Part of a small language model's weights.
Size: 13 layers, width 192, MLP 768 GELU, vocabulary 4434, 8.46M parameters.
Architecture: LayerNorm before each block, attention and MLP in parallel.
Training: a variant of SOAP for these matrices, 148M tokens, 4520 steps.
Each number is 50 + 12 x the weight over its row's rms, rounded and kept within 0 to 99. Layers, rows and columns count from 0. The size before them is the row's rms in percent of the matrix's.

# layer 2 MLP down (transposed), 768x192, rms 0.261, rows 362-398, columns 0-95
096:52 67 37 52 51 24 49 42 38 68 58 45 45 47 50 57 51 60 71 35 43 53 41 43 66 66 44 44 38 45 56 56 47 36 50 46 52 44 47 64 42 68 60 26 38 44 55 41 61 72 42 45 66 45 36 62 49 39 87 57 22 60 59 44 47 50 63 41 45 53 44 43 50 52 44 49 60 31 39 56 43 55 60 43 49 35 68 27 53 53 31 42 41 58 57 69
098:37 54 48 52 37 34 49 44 71 33 70 53 31 54 36 34 44 70 36 63 62 89 62 44 63 53 50 39 67 50 61 53 33 53 46 49 40 59 80 37 36 41 53 60 51 48 47 57 33 47 53 62 52 43 62 46 55 51 47 39 48 47 32 68 50 48 47 43 52 51 66 27 45 62 53 54 44 35 27 52 68 80 44 54 49 50 45 38 35 48 43 67 69 47 47 48
103:34 44 80 47 59 63 22 55 37 40 54 56 44 37 58 43 50 60 42 46 62 54 28 51 50 54 53 37 34 68 58 47 72 47 53 48 50 56 82 62 73 39 32 55 38 49 72 34 52 47 58 42 32 53 53 61 30 48 37 49 40 56 44 38 58 44 51 40 48 46 79 46 52 59 40 40 58 33 53 64 45 41 47 55 20 49 34 57 43 30 60 38 49 27 71 13
106:50 37 42 47 50 64 58 30 66 35 60 56 58 43 43 53 40 28 28 62 36 67 51 42 55 46 43 57 45 55 46 38 30 57 32 51 42 59 68 26 51 55 52 78 38 48 45 76 65 54 41 41 52 29 60 60 64 42 60 53 54 56 49 45 53 40 71 70 71 52 32 42 53 41 82 41 60 51 44 71 45 55 46 65 49 39 58 59 53 45 46 48 82 57 49 55
098:56 45 56 50 54 50 57 40 44 47 24 51 56 40 35 47 49 58 50 60 75 70 50 47 43 48 56 50 36 37 61 67 60 45 27 23 61 47 51 69 71 35 60 38 65 45 52 44 51 48 57 51 15 36 41 59 45 70 53 64 33 54 47 28 51 47 45 42 50 52 25 50 53 56 63 23 55 61 36 49 46 53 49 53 48 41 59 53 44 49 62 40 59 57 51 33
089:72 35 51 70 41 57 22 39 68 61 42 37 55 47 50 42 40 48 62 68 39 55 49 53 66 50 50 68 43 51 54 53 39 57 60 58 40 45 66 35 32 56 60 64 62 61 36 53 67 32 44 59 49 41 35 00 54 32 49 47 47 47 38 62 47 36 47 63 45 38 64 52 39 55 85 57 59 70 48 60 44 47 36 63 64 31 53 66 71 64 56 41 68 54 53 46
101:46 46 49 38 63 50 42 56 47 57 60 26 81 57 35 49 47 52 88 77 45 34 40 48 50 56 49 71 60 73 66 55 60 58 40 64 53 45 47 50 49 34 52 45 46 44 42 74 42 76 56 41 12 41 53 42 35 60 51 50 44 53 59 69 41 67 35 58 46 58 63 64 67 44 49 63 39 68 46 32 33 54 55 61 59 59 55 49 55 61 54 46 43 52 48 35
116:51 48 67 46 69 25 42 42 31 50 44 51 64 51 52 59 59 41 43 38 54 42 46 51 48 42 68 37 65 59 37 40 53 49 30 56 48 46 57 56 53 45 46 44 36 40 40 57 48 47 64 39 82 41 62 68 39 53 49 51 59 53 32 61 33 61 40 49 38 58 81 80 44 47 38 53 41 70 40 53 43 56 61 49 41 57 49 34 51 53 44 55 48 62 61 46
103:38 54 46 33 60 48 37 57 32 28 37 41 32 55 65 53 40 48 30 64 29 46 52 48 40 52 44 59 49 40 46 73 66 51 56 49 63 60 58 50 52 69 52 58 37 65 48 42 28 59 52 61 64 56 48 10 51 72 48 31 40 54 72 54 34 34 80 63 51 59 48 42 41 49 63 25 70 45 55 51 59 56 67 63 71 42 54 48 83 69 56 47 57 51 47 47
095:49 69 55 56 47 50 47 60 56 68 56 24 63 32 45 42 45 50 33 35 45 53 42 61 55 30 57 46 48 50 41 59 44 46 43 47 37 33 33 44 68 25 49 44 46 40 52 16 47 54 69 29 40 58 48 50 44 42 39 62 63 43 63 49 59 62 51 37 55 60 53 44 48 29 40 49 67 50 51 39 44 37 49 53 35 54 36 56 54 46 44 67 21 55 43 37
103:43 53 56 38 26 43 33 56 51 39 72 56 45 45 34 50 48 63 53 74 39 76 38 49 63 40 43 55 68 52 59 43 41 39 56 25 42 37 63 44 68 41 49 53 52 56 27 29 55 51 51 58 45 57 38 38 61 62 55 50 53 34 51 49 49 68 15 38 64 43 71 34 37 32 51 57 55 33 53 47 22 43 42 54 47 36 54 39 52 54 40 48 56 70 57 62
103:43 54 66 39 50 37 74 36 55 67 53 66 45 74 59 57 42 40 43 26 62 63 48 51 49 80 58 35 56 47 35 47 33 51 46 59 65 33 43 57 57 49 53 40 46 58 36 31 55 62 64 45 41 60 70 82 66 30 38 40 37 44 54 58 49 61 49 55 67 28 57 34 45 55 62 50 51 50 48 59 38 44 40 51 38 44 32 48 58 52 49 42 51 62 61 22
101:42 52 69 43 43 69 33 59 59 28 45 21 52 43 63 50 57 45 32 48 54 39 43 37 60 40 38 26 27 47 29 50 31 57 52 60 39 51 55 63 52 56 69 65 31 29 63 55 43 57 38 44 48 48 65 15 36 40 72 51 50 69 45 40 59 28 48 49 36 43 47 33 41 44 50 56 60 60 99 53 71 49 51 74 56 55 51 39 41 64 38 39 57 40 57 40
112:37 55 54 38 73 49 48 54 56 70 43 49 43 55 47 64 39 53 44 44 66 51 56 62 43 55 68 43 44 48 30 38 37 35 48 42 50 76 37 42 48 72 54 57 53 49 28 67 42 61 25 41 53 57 60 31 64 49 43 54 62 45 45 38 64 50 56 57 52 57 54 40 60 55 79 19 25 34 56 59 47 45 39 69 53 38 40 50 67 56 56 63 48 70 37 59
110:72 35 61 59 37 47 33 47 32 42 59 62 51 66 47 52 59 79 08 45 59 49 42 50 48 78 48 46 54 35 46 23 40 46 60 54 43 58 42 58 48 53 45 55 31 44 61 50 47 39 48 40 55 32 57 54 45 47 72 60 61 52 44 40 59 41 45 54 47 42 66 70 61 57 39 53 52 42 54 51 57 56 53 56 70 58 80 49 49 44 78 62 59 35 62 51
095:55 34 63 56 61 44 34 51 32 63 53 46 50 50 44 72 58 68 52 46 43 33 45 44 50 56 47 37 40 65 38 51 51 53 50 48 46 43 38 44 67 51 48 53 44 51 38 38 65 51 52 75 28 54 49 60 55 58 44 39 51 66 38 52 56 72 49 41 49 32 73 62 46 50 48 41 38 42 62 46 55 65 55 28 67 60 51 54 31 53 51 70 41 66 57 41
095:52 29 41 43 62 61 57 43 35 24 20 70 57 70 52 45 36 53 39 48 54 43 49 32 50 41 69 38 44 57 25 41 60 51 45 68 49 50 56 44 28 44 60 53 44 35 49 41 60 52 45 56 67 46 54 29 39 38 42 37 57 41 37 37 48 52 33 65 57 53 47 52 44 60 41 56 47 41 42 54 55 54 53 49 47 68 37 64 24 42 58 49 76 45 50 38
119:45 42 52 39 55 40 43 41 50 51 54 41 50 56 41 49 35 29 31 51 60 46 61 47 30 41 63 44 48 62 39 61 54 43 79 29 48 26 15 52 55 40 67 47 81 37 40 49 48 37 52 43 39 40 72 66 69 50 39 45 62 37 43 31 67 59 59 48 47 26 48 44 65 39 51 48 71 55 59 37 39 44 58 57 54 38 73 44 63 50 30 41 36 57 44 53
097:48 38 53 47 45 49 52 33 29 40 55 41 36 59 38 32 22 62 34 52 41 61 35 50 40 55 62 61 50 43 63 42 55 47 59 30 55 53 56 39 34 71 52 57 39 69 32 67 50 68 49 35 48 52 50 75 57 49 48 48 44 64 47 41 31 26 42 31 43 47 68 49 66 41 70 51 52 53 35 50 70 57 71 41 21 61 32 38 31 56 64 59 36 57 40 72
107:51 28 54 45 59 57 58 46 48 69 50 41 46 30 71 80 42 50 53 66 36 59 53 55 60 39 49 68 42 42 52 66 72 68 72 49 75 36 60 41 60 38 56 54 45 59 70 30 44 38 45 57 47 57 43 69 54 55 46 40 31 55 63 50 52 61 58 48 34 55 43 48 52 37 68 71 47 50 42 41 37 28 66 57 45 51 34 49 59 47 35 41 45 45 27 55
103:59 14 54 66 60 53 52 54 56 55 58 62 33 53 72 58 75 40 39 37 44 60 44 39 33 57 56 69 49 57 45 40 47 59 43 82 51 53 52 28 63 68 40 61 41 37 39 54 56 61 59 39 57 59 38 48 47 22 69 54 32 62 43 81 53 26 70 39 45 60 30 47 41 41 46 74 52 59 48 69 57 34 28 36 41 31 44 60 42 36 55 56 58 52 35 63
090:40 43 62 51 47 60 55 57 47 44 52 44 84 57 51 49 34 37 47 58 70 39 36 41 52 66 46 22 46 32 44 43 26 59 65 38 53 54 42 45 69 23 62 21 53 58 85 50 42 51 47 60 64 66 45 53 63 77 54 51 39 48 54 66 48 60 46 44 44 39 44 55 51 41 60 48 42 58 50 58 40 53 36 42 46 47 46 47 61 28 63 61 37 46 18 58
098:30 49 54 34 42 58 64 57 52 64 33 52 46 79 24 54 75 34 49 35 49 51 49 36 53 37 44 54 56 38 50 41 39 52 70 59 15 50 24 65 40 37 50 35 39 41 55 59 43 53 47 56 47 32 33 49 40 65 67 38 58 59 27 50 50 61 72 38 36 53 44 52 50 60 64 47 61 40 40 42 46 70 63 42 53 44 53 30 35 60 71 59 39 64 52 71
102:44 46 40 46 44 47 51 48 62 54 61 37 38 35 37 37 57 60 49 61 51 33 22 60 54 57 50 59 30 54 57 49 60 52 68 86 60 59 46 39 51 44 24 64 48 51 71 56 45 36 57 55 49 53 53 22 57 53 40 70 53 54 53 49 56 34 65 32 35 45 55 33 29 35 53 19 57 56 56 58 60 54 63 58 80 56 32 48 36 37 60 61 36 29 39 60
100:41 51 32 68 67 62 53 56 45 56 47 46 63 40 51 56 42 44 39 57 20 49 55 80 58 42 60 51 59 55 43 21 63 81 63 66 57 41 40 52 37 53 57 45 66 66 18 47 48 34 49 19 48 62 29 45 50 43 49 52 39 42 41 60 71 54 47 69 29 61 55 45 41 45 47 55 45 53 39 53 56 46 39 47 49 54 64 62 48 65 41 71 28 41 75 55
103:40 52 44 42 64 53 56 56 47 44 42 32 40 40 33 32 34 65 68 62 75 44 34 47 44 53 62 49 45 41 55 22 46 63 47 26 54 53 47 50 59 40 39 52 74 63 69 19 49 48 64 40 41 52 43 32 41 68 46 48 43 56 46 22 51 37 40 51 45 45 63 34 43 60 71 58 48 50 57 48 57 20 44 59 58 51 58 64 66 47 63 50 53 46 42 40
091:43 28 31 48 44 57 50 42 55 67 65 37 54 53 62 43 41 71 79 59 38 57 53 30 52 49 57 72 50 72 47 67 48 32 30 31 55 59 57 59 48 44 64 58 56 45 47 66 70 57 52 57 42 36 32 39 45 50 64 43 73 55 49 37 52 61 76 47 53 17 40 40 57 57 65 33 58 31 62 43 58 58 46 46 65 51 75 49 49 17 54 50 42 59 57 32
100:49 49 51 56 76 58 39 69 40 41 50 33 54 50 32 60 59 45 42 47 48 58 43 22 61 58 43 41 46 51 39 50 33 50 56 40 47 47 18 42 19 40 68 49 59 60 50 61 46 53 50 38 43 51 49 47 38 30 45 26 54 31 54 57 52 51 38 48 61 44 41 52 48 29 52 62 45 49 42 75 48 13 61 39 68 31 35 40 19 61 38 59 33 45 82 32
081:57 48 39 62 61 49 32 54 74 63 33 65 32 77 46 36 36 36 48 81 62 60 44 46 48 65 41 23 28 52 43 44 68 58 40 58 37 28 35 54 26 64 71 43 54 40 50 48 54 60 57 54 45 57 39 40 34 66 28 40 53 40 41 48 37 48 40 48 62 48 44 66 52 72 39 56 68 58 42 29 35 41 47 57 51 51 58 39 60 56 58 58 59 33 49 34
099:49 44 56 54 54 54 55 64 45 35 46 67 35 53 66 65 58 29 60 49 43 46 31 45 30 40 46 36 63 55 69 27 84 29 54 57 28 69 40 54 58 40 34 43 46 51 46 41 59 43 54 43 29 40 37 39 56 55 28 53 41 39 14 35 49 47 50 56 50 54 80 50 52 28 45 32 51 45 64 48 61 60 34 43 59 59 59 27 56 67 46 40 51 45 52 61
102:64 37 49 32 41 48 52 31 55 50 43 70 52 39 55 32 53 44 44 57 46 48 45 64 49 18 49 42 73 61 57 41 66 58 66 19 56 45 38 53 37 46 40 58 65 48 54 82 47 48 45 37 70 64 19 59 36 25 35 70 43 42 53 38 21 47 46 41 63 42 44 58 72 52 41 42 52 62 39 42 48 49 62 43 38 36 50 61 53 47 62 45 53 50 49 45
097:47 49 30 53 47 37 67 34 73 65 36 45 58 32 34 51 44 48 50 71 41 37 51 50 38 42 75 62 37 64 47 48 80 58 50 66 31 47 36 47 50 46 21 41 39 47 38 47 69 43 53 54 42 49 33 34 65 28 47 59 49 39 54 57 52 43 60 37 39 56 60 49 51 48 50 39 59 43 44 67 67 60 41 61 70 39 35 39 73 40 41 49 55 63 24 46
104:49 40 53 55 69 65 85 52 56 65 47 29 50 39 42 24 38 32 64 32 70 45 39 58 51 58 63 56 12 60 43 58 58 42 46 46 51 51 47 52 45 23 48 44 34 50 62 49 39 53 47 28 35 54 57 51 51 66 22 56 54 44 45 62 40 55 58 39 46 34 43 66 72 54 52 45 55 58 53 13 59 45 58 36 47 40 49 45 39 61 31 55 63 57 48 56
108:64 50 41 40 31 53 60 23 41 55 43 62 53 62 57 63 38 48 45 56 53 31 52 37 43 49 45 45 55 49 37 32 54 36 56 52 44 59 48 44 45 42 62 39 50 66 38 59 49 56 52 45 54 61 40 98 50 31 41 45 44 50 74 54 52 56 48 37 56 51 42 17 85 58 35 37 35 45 46 50 50 45 46 44 53 51 52 24 68 53 39 57 49 44 57 42
104:65 46 46 45 43 47 44 21 51 36 34 47 22 68 42 49 66 27 50 49 53 50 44 59 36 45 39 53 65 72 49 52 62 54 43 61 52 64 66 26 45 52 30 77 46 62 52 30 66 36 49 39 52 46 63 61 48 46 52 59 60 48 59 58 44 65 50 58 41 48 56 59 54 50 44 50 52 49 65 52 50 69 46 61 61 57 56 61 63 59 41 54 50 57 61 50
113:70 35 49 45 53 51 54 43 49 59 51 53 40 48 58 52 32 52 53 35 39 40 31 43 39 43 72 42 57 53 32 43 48 47 48 68 71 53 44 28 50 43 35 81 55 36 58 42 50 38 37 40 29 30 37 77 26 54 58 69 30 42 53 62 33 42 43 44 60 56 58 57 47 44 60 27 30 63 50 35 49 39 51 59 56 48 61 57 56 54 31 52 63 61 44 39
104:64 44 41 47 53 66 42 45 50 77 63 44 63 60 40 32 49 27 54 38 42 40 41 47 61 54 58 55 61 48 65 37 39 50 52 50 46 53 46 63 67 50 46 45 55 62 55 78 53 36 54 75 44 38 45 54 44 53 52 58 39 55 26 63 47 43 52 39 22 64 58 60 61 67 47 61 56 42 66 54 44 52 37 28 41 44 44 36 65 41 18 41 41 45 52 53
# layer 2 MLP up, 768x192, rms 0.289, rows 363-398, columns 0-95
108:59 63 34 47 58 55 67 59 47 57 10 37 53 39 48 55 58 36 53 48 31 49 46 50 51 44 44 44 31 46 65 60 56 49 44 59 56 53 54 71 73 48 51 59 42 29 47 57 35 54 44 65 55 64 70 47 64 28 50 46 55 58 74 54 33 42 46 65 26 55 44 67 62 39 67 45 31 43 59 39 34 42 36 45 33 63 70 52 67 50 54 38 34 49 29 59
103:48 39 27 49 52 66 40 32 48 39 59 35 43 44 50 45 68 60 68 70 46 65 67 56 18 71 50 60 58 55 56 49 41 65 57 65 32 56 44 47 56 47 52 50 66 50 60 46 21 59 63 62 66 55 60 54 51 26 59 59 39 67 50 47 60 62 56 36 79 52 65 36 53 50 53 48 43 39 67 45 56 48 60 54 48 60 58 26 77 33 67 53 42 37 26 45
111:43 48 39 51 54 50 53 32 55 43 42 28 32 52 56 45 42 32 46 67 49 30 45 54 42 48 57 58 43 51 45 51 40 65 61 46 42 44 54 44 27 26 70 48 56 45 49 75 63 51 44 23 45 77 57 46 79 61 47 61 36 64 62 42 42 37 39 34 52 30 41 49 79 74 45 54 35 48 46 50 76 51 61 43 56 54 34 48 56 67 74 56 41 41 42 74
093:53 43 61 47 56 45 66 23 78 59 40 33 42 53 45 30 43 63 45 48 54 56 25 61 57 39 54 30 61 32 59 65 37 65 42 32 41 49 56 30 34 50 57 54 58 19 55 49 51 54 37 37 64 44 51 55 31 65 54 46 33 50 51 55 60 44 67 60 53 50 25 51 47 69 37 53 36 20 42 43 59 30 67 66 48 59 57 61 51 64 63 58 48 58 36 40
110:38 60 42 33 59 36 69 48 44 64 58 60 33 47 45 39 43 63 24 50 70 26 34 41 31 41 39 32 63 45 43 36 54 49 56 33 18 48 42 41 31 34 56 50 49 52 33 39 61 27 58 52 22 54 56 76 51 60 38 51 39 55 62 51 49 44 64 39 48 37 57 51 29 30 61 48 51 60 54 34 55 38 66 49 66 43 42 30 52 57 59 49 51 51 44 32
090:50 76 38 28 74 49 40 55 33 43 57 25 69 46 34 41 69 59 67 59 50 50 56 54 41 52 59 70 40 73 64 63 88 34 40 62 61 50 50 48 44 39 53 49 43 46 44 46 45 49 51 43 41 38 34 51 40 50 60 42 46 51 37 45 57 61 33 53 65 43 59 79 61 53 54 95 28 49 62 45 50 68 55 54 62 59 45 41 53 37 56 62 57 61 25 47
112:30 44 58 41 57 45 55 43 32 47 61 60 43 28 66 67 50 47 45 46 49 52 56 49 52 33 50 45 22 56 55 39 57 58 50 48 67 63 48 54 62 53 59 56 44 39 26 54 69 50 50 32 33 44 52 58 71 28 43 30 43 43 43 51 35 46 59 44 41 72 82 67 31 43 41 61 42 45 47 46 30 55 54 59 43 75 55 47 62 53 57 55 64 54 39 50
102:52 52 47 33 61 57 70 46 43 36 44 66 52 48 63 51 50 69 39 50 47 32 51 47 62 64 51 59 44 40 61 53 46 56 52 53 23 35 57 62 46 38 53 51 23 42 51 68 40 66 62 62 48 62 48 34 34 73 49 10 46 66 48 62 53 59 51 53 43 58 55 45 55 58 55 31 60 37 62 42 76 53 66 61 62 51 44 56 62 54 72 45 54 53 39 40
095:64 50 58 64 68 60 74 47 42 65 45 46 59 59 48 41 62 36 35 49 46 52 63 66 52 47 52 59 65 57 37 34 62 52 65 64 43 51 71 54 61 51 80 40 45 58 51 58 50 42 42 58 52 54 48 61 61 44 55 54 61 51 59 38 27 40 53 52 57 52 51 32 68 54 34 60 50 56 47 50 29 56 50 47 53 74 24 42 52 42 53 68 40 57 47 61
103:79 70 62 54 45 68 56 43 73 58 52 45 49 61 40 57 49 46 47 51 44 42 65 71 39 45 45 49 49 40 53 49 39 38 44 45 43 35 70 56 41 31 69 47 65 30 26 57 48 56 58 42 38 53 49 41 52 53 60 53 56 48 41 42 34 26 47 42 50 39 46 63 21 42 49 62 42 51 30 57 38 70 79 39 48 59 49 29 61 36 50 37 43 51 76 59
098:55 45 72 59 57 36 48 35 43 57 34 71 48 44 51 29 55 53 57 53 56 67 37 66 42 41 51 56 49 44 55 55 55 54 50 32 52 43 47 40 65 55 30 58 48 65 45 41 56 45 37 53 39 56 47 50 73 58 26 53 48 47 49 26 58 49 54 53 50 58 28 56 39 22 71 46 49 54 41 42 63 57 32 44 53 67 49 60 73 63 44 48 52 52 45 65
098:50 51 44 40 74 60 52 41 32 27 52 42 51 52 23 57 47 45 49 22 35 66 61 40 49 44 68 86 57 40 34 47 69 51 53 58 41 56 63 38 50 50 52 63 71 63 36 61 28 27 72 60 61 70 35 56 34 42 62 60 35 57 37 66 39 45 46 54 62 45 35 52 51 36 63 47 23 44 51 47 32 42 55 48 65 66 55 75 68 42 58 56 51 38 58 54
119:55 51 41 44 71 38 48 63 44 57 36 50 33 50 24 63 54 49 59 32 48 41 43 56 26 46 50 58 48 46 41 47 55 36 57 36 37 55 39 39 45 77 60 45 59 67 47 49 59 50 52 56 56 50 47 57 61 54 62 62 47 44 51 42 56 40 44 58 70 38 36 29 62 64 50 36 44 15 60 76 62 36 43 50 65 38 34 47 40 41 54 54 41 57 59 57
098:51 49 68 48 46 59 48 39 23 50 34 44 52 65 48 55 31 54 48 47 66 43 49 51 47 63 26 64 75 49 40 18 49 61 55 54 40 39 45 55 50 50 57 24 61 31 42 70 51 78 37 27 43 51 50 70 56 35 38 64 56 21 38 57 61 61 42 47 53 55 50 58 62 49 51 51 50 38 40 43 36 51 46 61 40 54 66 46 51 54 67 57 47 59 57 51
095:52 46 50 64 53 27 49 62 43 58 50 46 56 31 54 59 72 41 53 35 37 59 57 40 55 58 70 49 49 37 59 61 44 51 47 51 60 43 56 55 75 39 43 38 61 25 24 25 86 49 59 57 43 47 43 73 66 52 43 51 40 53 34 61 49 53 68 46 57 42 61 59 51 67 29 44 42 37 60 47 43 41 48 51 52 63 43 44 50 49 65 49 49 49 41 51
098:32 60 51 51 50 53 27 35 31 54 49 57 48 55 37 57 61 58 51 57 42 41 36 48 57 63 29 66 43 60 62 84 57 56 71 64 54 27 58 66 45 39 58 42 37 65 44 56 35 18 37 51 25 60 34 45 54 70 54 52 55 56 26 37 53 31 58 64 57 60 30 24 22 38 51 73 68 35 22 66 68 59 38 56 55 56 45 57 44 58 41 52 50 61 34 50
117:49 41 64 66 50 38 66 49 53 47 46 49 65 54 53 48 47 59 16 38 46 71 77 33 65 31 56 47 52 53 52 36 55 39 41 40 55 78 47 42 43 38 48 18 62 26 54 18 55 57 51 71 43 24 49 37 46 55 49 52 46 63 69 51 59 54 70 42 70 35 62 56 41 45 39 78 33 61 47 50 60 43 65 52 36 57 40 40 51 58 70 50 56 51 55 41
089:41 56 44 54 50 48 63 61 47 64 49 45 65 41 52 33 66 40 31 63 44 60 57 42 53 57 66 65 51 56 71 41 52 46 38 52 50 58 48 56 46 66 21 27 56 51 44 28 52 45 40 49 33 33 47 56 44 64 36 43 30 53 40 37 50 49 59 36 71 54 42 65 56 52 35 63 55 35 40 62 55 50 36 90 56 48 41 29 57 74 26 55 44 27 63 30
099:35 59 57 60 41 72 48 67 55 34 52 48 44 62 45 53 56 44 71 30 53 59 47 52 32 52 59 49 57 51 49 48 43 43 70 55 35 58 42 63 42 44 54 46 83 46 47 81 45 48 25 55 46 33 66 65 59 60 47 72 35 42 51 55 68 69 42 46 45 44 38 47 41 61 61 46 65 35 40 44 41 52 64 56 68 38 44 46 46 59 26 38 46 41 09 39
094:45 54 65 39 47 54 68 40 55 67 43 44 45 66 67 40 42 55 64 49 40 19 35 38 58 54 61 52 40 51 50 47 41 44 54 69 47 58 49 50 52 28 34 38 47 64 54 55 62 24 60 50 47 48 38 55 55 27 29 62 52 35 54 83 43 68 60 20 51 61 66 50 58 41 53 67 55 63 48 15 55 52 40 58 53 45 62 58 63 62 50 42 67 45 69 48
094:50 61 55 66 45 54 41 42 67 50 52 53 58 56 42 46 48 63 39 59 42 52 65 54 49 37 75 55 61 66 40 28 50 73 55 63 41 17 61 41 50 35 51 44 45 51 53 54 43 56 51 62 44 66 51 66 53 55 69 53 59 40 51 71 62 36 68 45 59 45 62 63 48 46 31 49 36 48 42 71 51 54 52 59 38 63 35 46 46 51 49 61 37 50 56 57
098:62 50 39 61 33 48 43 53 48 51 49 38 45 58 24 49 30 42 47 38 68 54 34 62 64 37 36 55 34 24 78 37 32 51 49 72 43 69 41 64 46 39 45 43 33 40 65 32 67 47 44 35 35 59 29 42 36 72 43 46 37 59 48 39 62 41 41 55 86 31 29 51 37 52 53 49 35 35 48 61 66 55 43 55 64 47 59 69 53 46 67 59 38 56 38 40
100:43 69 49 47 43 66 63 49 29 53 57 50 60 48 52 65 54 56 35 37 68 30 39 47 49 39 46 33 55 44 56 69 34 51 58 55 68 68 47 50 54 42 51 55 49 42 39 58 56 43 30 71 49 43 22 35 42 46 52 53 65 43 50 34 21 65 75 38 28 47 36 53 48 38 31 67 53 32 55 52 21 60 53 61 59 53 52 50 38 34 53 36 44 51 24 53
087:38 53 69 38 38 50 57 20 57 48 62 37 32 54 37 37 23 36 63 62 43 48 49 46 70 66 72 55 52 61 44 40 43 59 43 53 29 48 63 69 43 63 19 54 68 48 62 54 40 25 43 39 38 39 47 63 51 54 45 44 46 41 45 55 42 45 54 41 43 51 43 57 46 57 53 63 67 56 51 43 49 35 35 80 57 60 50 70 38 56 49 74 33 45 52 47
108:59 39 37 49 51 52 53 70 61 57 39 60 47 79 45 51 47 58 68 40 67 62 73 66 57 47 67 73 45 26 38 39 52 56 46 59 28 28 61 53 33 35 55 60 47 69 54 61 57 60 49 45 23 39 54 43 46 65 40 43 77 36 47 47 56 63 25 69 58 53 56 53 56 62 46 34 49 29 36 32 29 43 54 57 45 60 59 73 43 49 39 56 40 55 38 38
102:24 42 38 39 47 60 74 38 38 38 63 46 59 50 61 70 49 41 60 59 41 50 45 66 73 65 40 62 49 28 51 59 36 61 52 50 46 57 40 41 24 46 42 35 64 29 33 55 49 43 44 63 66 53 57 50 46 66 45 43 55 63 69 46 55 49 58 45 40 46 27 61 61 66 20 49 46 40 59 63 50 48 65 61 49 55 80 45 70 58 52 32 31 35 47 60
095:53 55 23 36 51 38 51 48 38 47 59 66 69 55 57 52 52 45 64 40 66 49 40 54 46 46 46 80 44 49 54 39 53 43 79 53 41 40 59 47 65 63 49 55 32 29 36 50 33 54 39 27 35 15 48 42 52 68 52 41 76 53 54 51 68 44 48 51 46 50 61 50 51 49 42 73 63 67 35 69 51 78 34 50 44 53 51 52 50 47 49 61 37 44 56 65
082:71 39 48 43 64 38 45 51 43 40 43 56 52 47 62 53 47 28 45 40 70 44 37 68 41 55 41 43 47 42 47 35 36 44 37 60 71 49 66 42 64 54 51 60 56 60 50 37 58 42 42 64 13 51 53 46 28 47 55 42 50 31 48 56 53 52 65 53 62 59 64 57 37 56 56 56 52 30 60 41 59 47 57 46 52 64 50 53 49 24 53 40 28 47 63 40
090:54 60 51 41 40 35 37 44 42 62 77 69 35 31 54 52 22 71 63 49 43 54 51 57 60 43 56 48 43 41 40 56 33 51 60 47 35 44 57 47 48 60 30 54 30 59 40 66 61 59 63 52 49 56 50 43 44 52 69 62 53 51 62 62 62 41 47 41 33 47 34 49 57 46 38 49 31 36 43 61 40 63 43 51 57 53 49 59 41 56 31 41 45 59 59 47
105:44 55 44 48 43 56 46 71 41 61 62 63 55 43 47 63 44 53 68 47 28 61 45 64 77 45 28 48 68 27 45 60 42 42 30 55 46 45 41 58 43 63 50 33 34 62 52 50 64 39 46 33 54 50 40 66 35 22 41 58 45 42 39 38 49 56 47 34 54 43 47 56 60 62 57 31 61 64 67 31 44 38 51 64 63 20 63 45 43 58 65 41 61 41 28 48
096:55 62 82 42 46 59 36 21 43 69 35 30 37 42 53 36 50 39 71 52 40 58 58 43 47 15 60 63 45 39 26 34 56 31 64 62 17 45 54 42 54 55 54 49 49 39 47 43 43 47 57 51 60 48 62 52 72 53 47 51 44 47 65 30 60 37 44 70 65 68 46 48 61 46 45 48 57 47 46 49 48 56 40 44 70 65 39 65 56 63 61 51 44 37 46 37
105:49 40 56 38 52 71 39 65 50 43 49 61 63 59 53 41 41 42 60 59 58 55 42 63 52 62 30 37 31 62 54 46 50 53 48 54 51 51 72 11 79 64 59 40 56 32 72 52 52 49 26 47 51 81 60 56 36 34 29 63 46 56 49 38 65 50 59 40 34 31 54 44 38 26 48 35 49 71 57 48 69 58 54 64 33 50 28 46 56 59 68 47 65 53 26 57
097:85 54 59 45 68 69 39 41 76 60 71 46 51 67 43 49 49 36 61 42 24 53 45 37 65 36 34 44 43 67 76 40 48 48 50 18 56 52 61 53 56 64 42 37 26 48 38 54 49 39 52 54 48 43 37 79 39 53 52 56 44 70 77 67 54 65 43 50 61 59 60 53 48 58 42 46 48 40 44 66 60 23 27 69 59 38 39 44 50 46 40 51 45 51 44 25
098:40 59 47 44 42 58 50 48 51 62 59 63 43 63 49 37 55 63 49 52 65 55 45 62 54 48 42 54 77 72 44 55 47 49 43 36 50 74 57 44 55 58 44 50 41 62 53 43 85 47 49 62 35 48 60 48 65 42 37 65 45 43 50 53 63 48 60 53 55 13 60 60 39 56 29 49 41 43 63 52 56 80 35 47 49 47 37 62 58 61 61 61 42 32 57 40
098:45 49 59 36 62 33 76 57 43 51 42 41 27 52 44 85 53 56 33 39 50 61 31 49 51 33 39 50 32 54 79 49 54 46 54 68 96 56 31 45 45 53 32 51 63 44 58 40 51 56 44 36 31 32 43 54 38 36 67 70 56 58 44 64 56 46 41 33 60 63 43 57 53 32 53 46 37 61 60 28 73 61 60 72 68 56 45 45 58 57 39 55 77 40 49 52
098:31 37 43 60 55 60 45 42 36 53 42 45 51 57 53 22 49 70 60 33 32 53 63 50 42 60 53 53 61 55 61 29 52 73 31 52 57 43 42 58 64 60 28 64 60 32 70 41 44 59 59 41 30 55 51 41 56 27 46 54 46 57 42 50 58 47 44 54 50 49 75 62 61 32 62 60 44 50 57 36 42 48 59 21 37 43 43 57 53 63 24 62 44 53 40 62